Weights of a small transformer language model.
Size: 19 layers, width 160, 8.66M parameters.
Architecture: RMSNorm before each block, rotary positions, no biases in attention or MLP, untied embeddings.
Training: 182M tokens, 5567 steps.
Each number is 500 + 50 x the weight over its row's rms, rounded and kept within 0 to 999. Layers, rows and columns count from 0. Numbers have three digits each. The size before them is the row's rms in percent of the matrix's.

# layer 12 MLP down (transposed), 448x160, rms 0.0742, rows 183-194, columns 80-159
106:463457538505486521486520501506489435473506468491417469539399535471462496430510461515468482492513506509463533471510510430485461539546558478528449517458392522503570436448507521547424487488438470462586427488482500584430454521505529437482439508
100:482398470514420465481537463579462446479540475442505502488467389509533537499422537478541496566581522484475482460542374531532483369589513564513437431560522481415505425538507520498494628545462540471483489518531553460526582497454463485468560576
106:515525603368519481460448396449491510478471358418481471526454496422566582468555514506457537507542490493490542560387506468411491562500490481428525508539526508527588478534499448561437424558486521501509433568507449489633506505488521484454430538
101:531535486512600527551541527510552466467544559567475513524523525533462508489444583517422517503487525533471615497457433528564485495556400481450456589416579491473570508452532463485485531461474541547538446458497391567538527529573484513436544517
100:429501426492475556536489514400493417530496494522533470480488492506508487439510552423477416426464535470466513500529444475542478440478457541550456517541493451577570421406399619499558449587493477568488491549487455390549538448526486513518503449
101:578489519469572499542507396550504396497460564476581460485434518594461493463524406546527470657532481546421499456504472442428507547541574543468587640478420560485531500488519413507487496565445480416536502580530511524523510492487578526507438593
102:454460497438502507499430421469602567546458485537463483541458480603478534494458515538438448480494439558549469560505457474533395566579475556476469537585464468530594439506433536504480516487496476470356509411471534510446555533531547553402512514
099:433487475469492443493538500460530448556426485463522426552498436511533461476522556561562446427524407491502507531458482521590422579597590477559517479433498465465555488473595549556461502479562459489439445460498429519575517498442563546509431558
099:474478474455429556539523505491516401480508490472507495494472455532557553460537548491490510492487515529520522482407474570509457425433505515439463423449533539475666551441525463462494509538422421574496454473497541404477521436559468534465562501
101:488469562452527534468418460397488459503498569500425414499481522497505507465543527474507448495547488522407490572509497485503500543506527568526502598569455513467608503500500469508519566540618545506498428451580594428513499498492355485426540508
103:603508478445569533505441551405557497582510529434380578460486493497448489491584547498587474486432561551484510494489533497483479493599459406509377499503547575565473531501516478511428487490559469394562575401590441471487513497494456523482452453
107:482514582445587504532503463500484532536600437516464552480518587447448446444516492499545583540396477464504425597533443550504493456457464542570427537459497497499455574489552587509422461535477493419519584457454559509494454460483455570563481489
# layer 12 MLP gate, 448x160, rms 0.0858, rows 184-195, columns 80-159
099:511613554514585512516521496486491477553510404564505460511521593526500390528524541582426543564561435429568484524475569497522515444576479457510568474490467475531513452518563465454519465496396522473521468429407512511509473516494584479470444589
116:481535575445472444445502579439488586554518473460393550558488471449538567427478517454447528470360494502472551412434512508537551581487440541498495446467563522460472459548463526537365443503480571436480469458521498482516564499515512506456474506
105:395511449483477431523543551529450504594431457497495486495577530439480450467532483483535497461523497453598523453570475469454574462424401465497509501540480548604556500529425567477469552583557558514532593550594531475513570444517562461465508429
102:456541515475513462482471476554515480449450506524540455477455510474378481521561405574389426484491541526442502567470439586436540510501572483518532434464524474484473480605424542570494488622580461482476448583432498502468434497444471496529413492
096:480463483430369486532538460527471502559509486550464531475486469597437399484429449539495522458527507530517510474538587565461522421502497467524525477441488464575506442486541554598454570495413544472418522526539577477486518452468633548494458509
105:489572506487503546561519512536503529542438414590569517523546482512433417519546555387531469516480447502606488525595539404496432496545521447507509562591459532498553458531459443498451486574511522482552556594485418544499508499493578417541493528
092:520572463554544473487579439521509557559615504500575455452435604566454564470472454518476548475399548546528500534527533385457573446513578567494535452507461560517444470571512505497524613490489573611407482527495553482416501531493535511403580451
099:480489538442484473498555485450519488498456468512550571561531482520548466418551436507565516507556522560495483484527499564564492411411415455480521518417541547459598532421559461497424513477561421630508435493350501462525450514488532574470424531
101:527526433543455482422469561554547463578487419583568535535426517459437529521448494534601581543564541473472497581451532463423521542567460520480457607489428610485545530485497538521444441562442468471607501499408422493442451507537570479495439506
103:458476528510491421431561473557493458440477391571475438584475491466555478572425425585563515398494431506480460443571476552467520501553500448521584421441526534436532441426478565477525500518464580534481534542464529520565440530440561489451456567
112:503572585613534474449561525602484487380568419551451472465566556458481539510489469467499564497467455552448505453549574496463427401545482581520545546525458510507641441494488518513582498499554527461520554484555454468599503542477508507500466454
107:507490556541468416418424439538432574504556557545471527566514468504437453454478457496504535459569516533513512459493551591512459390479448427552434517500481456478528527464560476548590474567474517617469512445444512508464505468401564613466570508
# layer 12 MLP up, 448x160, rms 0.0799, rows 184-194, columns 80-159
099:534456504521488477403487502477506375612474476536432515537477465541548517515512583494393426441516437584494531446489530497477559495531469537543499476540397518548577503516450475511486450473455531458484511604511469444511539558511554536550484548
104:412439468490499451471521587543464472553489535510480489520511501540500519461533487535594527499408538449479481465548461550540539489548456504487553514471549434404492524467598474500514481485484500480464466497428487544461527489517449463482455554
103:470459474587490447519552493522543433523480495543522434577533537457475487548380545571453412483486517463442520541461483507488529443563458459421558483498503449525497548509518536483478416485443491397567510575421474478576596529521433541484469539
100:538459509569500547544546473523543521493405455468530459493491497552420525470421507497430602522539412426441461443546515491546489355481484513538507524429502570540513510509588474431404551542497588604565483463547519569487516491444584533591542535
100:472540485380544568526559573496528601462476457502501447520523484620561487564494604503473515527534474568471529679551435515503416514544500534585484493522520488622531533577482479503498563435522520476468518416463482558459508435540518434506485476
100:435491477563448520457485483522506511582571465567453546521481426474476512504494546487461443467486600511424505507561479480562420468413429540425570486416414521492520514508529444428448459518421441460445445492500495507466603529427537511436525490
101:531472499481479433563441403444551398395521447453555573518522490451458503449532425446505449547471585505447483519533500544444549505599524418452508448552472543490582427504554578498563591465561497489552560474553620464470478551460586499489527571
099:455528527534547441566488536536450581505453437510441545501503543421482527562450547485476567538577548481555464450495450506472545462416412546480455509587433542495511494432523465537577517499498417495473503486527429555505499466500456636583531516
100:523539497460586525501538566538436553498520513463468452539499507497607478481529497527547533482499420529526580546496544550519387519481469583440521536430396389532433529583531485452477518446502400445520429519521506445440517597554364465514462469
101:517527489384547496452408577438548564555602585501455507443476456496369459527558573494528450598510575441533501548436488519479524478534463438524412549475511558546475593505459486500412445549497426540586501397534451486515555449489437529547392427
108:630569631419489583512479433488499475475523568558554538414507408500469523456510446442441480482498473533466506511505559397453433525480442524497467526579462521509568546578507525510468470538542408480502574490546501531523591544597466472540453523